Weights of a small transformer language model: tied embeddings.
Each number is 128 + 24 x the weight over the matrix's rms, rounded and kept within 0 to 255. Layers, rows and columns count from 0. Numbers have three digits each.

# layer 5 attention query, 96x128, rms 0.106, rows 72-95, columns 0-127
127146116129126146095103120108154126133097141136087144146153148141129103125126098087088148086100111122109158139138141123136115142098124156152130115141104142159099112137127130138129118118097163137126127124107169126139080112142186101155125139105124133123107108074137121123129098150098141113104135140099163161138114116123093149137125108121156096139136124145114109139112097170107119115138
124087142101118121185156143144096094124142120098179125103113109076121154127084168127177111134150141134187105125114102110128137124187161098124123158133144108093150149108135134104125116141162088120136132134153074133125152133124060169091127115174123130147151139171126126131127157117136094136132119126159081100122153131129198105137143140134111198127112128105146164110150159084135136125084
102098084164128122116135092121142145101124142127129129126120143154131087101151142140123134139164165126102132111138129163141086102099136114107131155114145113115121125132156117145147084125088079087162149165073142070118143166143112159106161104122185124137112087131137150132135126105103109152113129105098104117129093151127105125099122129145140138163120149134135113172120143147121145141151
121130094124128116127109140166156163152137117129149112103149140107125130138111142156144112110156123128099122120128144147123134203104127083160102097091106129117138141118125107137094132175125094102183106086142138123148144093143114088116111114114130140123150115159172157121125109104165167136082142118160099140147094120145113122129136125096106138116110151118127117118110126111139137136162
136117089125108107154134107147156149131153157132156117105172100109112130155124139144113151157151109128130120108109126132107143115099110136121143166112136094122139128131136125126122106118119063100162168096079131077113154107172116123074176106117153123125157086136157184109112126151150142152101138110116113120110136092135118098147135128124108157119151132114129153161115138100149128183146
130174088165139093074143134106120150105133114153091103150157139159156132101127099132049140134093139117109146115156122165135100122100088114110118134122120126158072084169138100137117139131119132131095090146081160135112147125120153109141118100128127153141101164118124116149127115141152130153176128108090145171124121143142077158121105188171117094164129129115116111156084122187127141081166
134116132083115119139144158147106117145153116131137125125188136082153151110091163105165116135106129124131122144133106094123192158157168142131118150147117102124144142097141112099119118138140123144145155144132096147127132113152060121129117136140125113164157135109099114109134159137122091119127150144123120161114138112121188081137162154123097168147138124124126129152149113073104157112105
123175153124135126164107094127111142138156145116132111133124129158112139146151099106111152145079081118114131145135162158136088080119079110119158069122145135150135124166112132154133192140107137138079111076146109151138115131109192123122113166152114156119140159134141104136115100133176139137157104135110140098141156100139101130151140115071136099090165134124110132116134136122117076144119
140119111116144138127137140084095132139127104151139120114120131124157124125092112139109132138105125102134113135127173111086127139100127122120133121138146155117130093121124151148128142113137115136093150137118066099120127139149137156112127152139152153134127100141107096116093173167127149159085151137118129089133116124126137124131119108125146143154136157099119123147102079126091128144169
129080153126142150117145153149153129141135163104158128114086115114073098127134160098161110096171115165121128123117086161117149145131130132100130111167149169144078156098115121121124156118144115136161141133134176130125119125155129104153137098108121119102145137124115106169120140137130120113169110104155159121102159162118088121143134083119107151126119044109131092149144173090157172086104
161173126103096064152113102097124152116122110132117150096147126132159129109160099131078128094101168075163123145136127132162117122142132126139111159102105092111175163166156137131134115126133106106089137133104114110143120151137149181128128147117144137151125107137127117093103124127144124165101136184092124112110099106120072089152115166104141104109135164142095135157120101149067138160150
103092093132111161147152130103095129153090151137102159147098115133128126160164094116112122156123126124134131092103081167107091108117147140109120134098136135175144142139119118141157133132108109139148101121106156135161098103126131139138122157159171144137115118123118129139131102127141107116104145145165145147143152107122115113117121130192145132143142125094121161113131129151133112120129
129131159108115082142103095097122127107135118135100130110189106123135139064099118112108137125121118131104122140155139088109103142159136146150141130126124128103141121143149134135120139166133165113092128095124102167114130135105136109138133142101112112131119145139146137117127079120119146162133119167090134099127122132110121097145129130078126134148152157144093126140100108129117125130129
104107113139165158110136104101102159141081145142094142153116118159135107155147092141106139118098086155120151108151124129098085102058097121125147122082122135192118120106098113166147120124110123146137120110119134149147098090127162118141106128149168142107141126114122157123134098143117124134126144152150154134146148150108114115108137146142118134124132132129109155102119136149118119109143
140060121117116133162197132165080130138127148137162142155091120104151113117143159127161114148109107104091126126098115142095157126103135132144120134144119110129162130087127121145142115105137070099141134129158113130150147116161130128142096123142152128153133162116133138143113139105167135106157097130144116133145112128082149113138115132094119149128106146071155172131156159086103158140121
143112126123105101115151120132080111108130101125150110101131110116131143111116151102133107148131147124151113129125113151123133136183160124116096143103150125097124132153148119104142119145146118124125135151093090124115140134104099139119127120113098123159104157159132125162137141133157123154130100088122100133131123125125159109142114144173116147154126135107126116160097125125120141126126
127083129146136155173160150159129180157121176131144126174092119123135119149154139140137137135173107140150155091117085126122154100142108138123143121110120104186158157047072141136110116078100064139152116109176118121150139142143110138115128092185181162101141153124087143127126130130121057086115142141216111133122152165123161139122140135128128138115111117091181170089163179118134149084076
145189123143164083132127118090116137120131142153101121125122137135139177132142100151108110166094116129078101130179160167154116101079126127079204117145137120116134095127129084175134172119123147165098148141102098138123181146146142157118157148127094134114118137145126125136136130138151142145161140129099101077121140132130131119116152151101089106126143117152087121166128166125154087156145
133166094127132119079134119126158186144129130164115090148151137160142135119156071127069146134117118115080107147177149169136127149070093159128124107119106110161116092123121104153124150126099140169117111122103163122117123095153162083143158120106124129136126121114143118123122105144132163126143137114116129158141128115163075142124153133112115091131152150142104097169097124153150123134173
111111110108061151142143126126089149137161124156124117139181159088168085104138112108173140123126096100139131143076125111141155125188128154151079110119156111125157116075140139124137122122096104134181131147181115150110146157138108151151099128141111111176119188128090132102118158095099098098162129120122138143136116114137172110127146141125104156152157126096136099146155115077095176087110
114131159146147142151140103114122122126119179115115134139125074143122127146150124139114153173122120129133101130127118092099056103129099159107151146132167132125140110154129145129158151124146132104097122136105130133085162146127132144113172123110155126085119118157130140160112157136125130170117120116127124094115174128125117137095137092121098125125135096155101138115120161125154097169106
098099145096104164176157137110096092156130127112117164158127079102122153113124115115120118127096113115128110108098128126101132079145146160130106141125163110137134130126134130115145130136095128118085138164102136143127087150153129145111125157090150119091141102097132133138131136129095111133137113129128128119135139110105137128126147113099123152106106096098085180152145157133134133138134
138113103109098129127117136141134129147133129132150078109180097137117127142127115118127149146130074088134094109123141095080118095172094159125093164136152098128149136168128181122122133102126109105090126140149114099092129140124098098091149131151109126130144154157121104104077168144127147109113120112128139151119153127170117122118166129113083166134164138133150155112158149074125134155087
126115102106119105147142163136130137132168092145174126095144162100117144115095146131179125116151146120133107146117112118169188121133161122120135136133135101113152153082126126145115082117130088141167158135140092099145134113136078150102133120163117115142151141136126149086153139137130119096136138149154101133108129125136196089156154164133116184149139142088157136130151136077118135125107
# layer 5 attention key, 96x128, rms 0.104, rows 72-95, columns 0-127
119120153101149171116104138118150181180117140128078122145111124129156112131152143163123115128147097113130146106102077116120161114113048101117145143107146116164164170136060130077125153101129121127116090135147112130143114151110126110102178130147155142108144133125087101098097147160168109103142214126144130146066140096140112119164151143110165115134144116114198137063137151119092136101095
132120100146143128162123115169113112120126127176134129135100119109109149153161130110095172148109116142119114173121168141140129114127183141133119108123122123127112138118112083171095106156117166131143141106112142159151144100164125149123118142114108124093107119114154171159183095116080106114124117138137101083198131151116160138096162081110108138107098114144095153173111105136154109124138
123147114125174156144112128138131138146147167156106132097115093136145121117118151167127109125132113114111130139120143139107150106148083104103085139173124113127089140130141119125153109113129127118101145121131105117128143149148155138161140123119146124148114100114119156126147154139134069104128103089114182072129113151122119148071080121118088151102122094169060116166188112129090114136157
130096103103135143125138107122120129155145141121105118135112092141150153149138095091093125095113150134133166148136142110123161113122143112134121136148096157138109108166140165155127114130134124107107120116113145143118132108137092106121128139118122095131165148146143138108104116167103108135173120127140161188156158135129126165142080157124145102145123137114111132103129168151092130085073
145142058110157119116128171120135128105147165131138139117118083153145116110113133130113127131115121106150170136101170106095123120111166110141144128146138119114084102161165130158095098104083102113093130091118120169126133156175131153151146135145111127115096114107110143102142098145144092112122121096097164118127150140136152165135088133160109112094117094129074124173128160136107124134102
096153186138145119107140151082147138149110150145101123130138139145100108127140117105185106120157104171151145159186132126096144142132136159112093134137093171147134121104121113099200127123125155148157103176163119096136076138068109110184122106112126122175176155150077119150080117104187153123134143126131194170099122133135132115094093129152150105124135138142145131096168121109119114133153
162140136149155098122125130137125112130136111133114084112126148124140121147143150092125167115128151090119131172102141102127084130123137166162181094105099130133140144160133131155128064147107171097143111099101140162147149116140133151105134118116095123111126126115113139150158129103124130138105139125122084134132160152137168145133150097118132102089115130167124159139106109147118131130091
100083097129073122102168144114146124118131133111115134125142117144110149119136123125150120151128125152173139102106127152121130158095154108130104168095149101113142129120136139113100202124138087156162108198113149157111132120134124077135144118137113123146114140126145053120082125100126153110136134142154106118121110091116112115185123148134152136159156143071137125084151158115135136127149
126164124151188095089108093081124100093128129110150142133127135105123163161131113145125141150130125107138149142125140162146161124116135156131120137142139142135082135098161129131140122130109152124139148144104132119137112134116130090135086109143080147125076150143144146138141134132102134142156096103117146129150136136108132154063097171155125100142131146121141080125134127119118100132141
085142100133118134148144112128117143155143104109120132135139133120145122134123163149107096141121151111123092092119114113145138125142104105131136097100144086098156114134128148124105134109121096110111099119143116144142134176128098148118161136160147111121177129098125143100113098136157127104124153153103132132109115105143148113181131109103108151146136104066111151133110148134101130160107
149147086122078107118117155130127120130140101144135149148135156170102162125140098110117171172141143135103161149145137130121151133120156165189136139148120153135119155118138146136131106113121098131141166122103119126176098099116123101156079161133101144136111161144128165152099091134082123133135121156151143115130119112113129157100111110165132094158104154149132105127119145144145126142136
138144129108147089097126136131120186155129119166109119151122078096147109141106154136090115123140128095133122139153146145102113070087085129143112075128146128107139164161148154116136131135142129100107097133164094134129125152153126137133137146175116160106143100143120137087073142144131129081155160130140157141091132107139097122170094170078139158054140131097124134129167113145068102100126
138105100108090114131127125132139111141155134133133142126141137165115134122151119115136147141139133156121109160123136132122144145114157166154131130134110115102148124113128127130141113120120145132134127130122127152151128110135120139120119131128103112132148113142153122142103095125123127112122114120143129128129115122147122151119128132130097125158112119150117141132120116118170137110142
122117162084130113107140143123132187146142131146093099154117110098100094138117137184104131111140103114125116122169107128116146102113116109116108132149158148126123155140114116113126180118145104133126097137172115122112144158113110122106151139165165154091099125146095148079121168161121097139143167157164135131103162105125101090168101146107156155107154136110176129105154113139093103116113
098140159141134123155152104112137100122135101076106136114122151091145145099095136142150126132144167134171122119108134098157087157187135124121120121127134118124109150139176149103138094134127099119096101144123163106092140152116139123110126113107114119154136133148154135144125147088114160183100138114140096116135123104111149130147145144140154132122146112131164164107094134136103178126103
140134109141103078138133121106136087097114073139155147122204172107118149087135132086133125145155142144131110196143139124120116134203209192156115123107102137118135113080194118153174074151127162134108146140104190144151111099117121147143095096089086111156158096167195182178132061091091141134105092117088101125152084146130125158085113099121111106166088133205067150182101109139171148149174
097148147146134136124152130133121135122132125101073120152131135133131124126094120113136121124119142122145131101147129132142093136119100100104139123115148127146110113144113130100136169132128103135132105158132105092108148132113158132150108126147134127135119156105091094124121175126156139151124190150138164138103142125118130108167140173161156139144136143081172119106139137159096120136100
155114115135127144138133134105148146080151186183157109128070102116069135165137121172160129125130094193119161111148147136106134159096105090134128160124109114135123127105110119101104120114107109120164147153104115151117138096151131108121127095116117144115114120107105081163154134119130114096156064143159149089153146161129126115112116117118121127096130114115098130142146137121203133150160
127152149101124110111148147089153132135139156092102108136138118149132130122124108124178090105131125140148185124150146115123143138098119112127143140126109148144117118139158170122138144129125088127131118159127123122106121131103107118149124122135142128138166151161095113126095144136180123143149149156128182153087157153123134135132059158189169114154136158097157106105166147135110151132111
100159184185134075122121133140102088171125166097122146111135139117163153165142131104120096164130149080119153106069142114146093113077134145131126102134103108130134177140134149112151082109148168150119140136114148116149161144141150148160126093141133129161118153161128100148126150078126127111084119137125175099110121166105128160110147080089146137107141170130127160091136134146118085104141
136124124143130133116143103137137139092140143120126164135130125125120114126107155146125165136127130149124102101118134130128123134113148142135116111157175079102090122113129112135108127130140110159120167097133138139131147155159142159142117113146123177081093112130129137086159137158092096092141113094133140085136135106136120125104130100130084163135134104129112108150131136102174123131162
142102121107118111134117101136137116179144127134154154082123137110136148085129162174154140168161120149137132117105151101133145114146140152169114112164135109134118171139133122110129115137132128100118144082145152135127154110102117136076155106116139146108122077137158180138132108127090136137119127119164070089122128112134117135139131119132107143083110120164142156128097127128138142139117
109166153148163110095139147118097112140149101114068154150134126111139150121099124156138135132089146116164134093094163136137101113117164152145151111151168111092089112167161104178110147128116132162149118118112130157151146182129127164150129128140133175114077135147145157075120117113153157110155142109121120133130164113104176146121115147153120124097140117089144129142145155122123082141133
151136111153127118145123163154103118135135135154146082118108100115135127141133121120106147127103122103106173135117159106121094122090127101120167099104136128119120120151130135166109118136095148083142130120100127144137155116143147146134134148106124124135117137087122123175167114109169118130116117141098096146149143184118152150123111111119120114102096139131104141163133139157120113170104
# layer 5 attention value, 96x128, rms 0.113, rows 64-65, columns 0-127
125125141103138126112142126122144142103067132135129113134156094080114123120144138127123099084112102146113114126106120109135141082133135128143139134132104177134096117114141146144147120118161160121109142111138139128118145131155124105108141102127094184129121146118123162134184153162128114158182127139126113163143158090141064133150101140123134148085130081110139132143122108147157088129092
104117132111148158112112117166100112133117136142110151170124126116125148157157112154102129125107125139139097129113118149160156129123140124122108104109118099158112128101109110119146128127110180167130165132135139141144146128120149131134087148159129124105111125118119151138146120134102091127123121123155133120167135128096140155103142135145118136105103123117139128116131093130132143115121
# layer 5 attention output (transposed), 96x128, rms 0.108, rows 64, columns 0-127
139103166130130129152130141133111099121121134102128137080124132142127124132119130140136113130159124143140121124153106141136103086145144112100135130145107153122122158146089130145138129149161145115166157153123130115133112121142186138106079147195146123153164120147109150137089109122128084098120112095105113134136092182130125132133096120190120133135096109119124122168192096122113121114111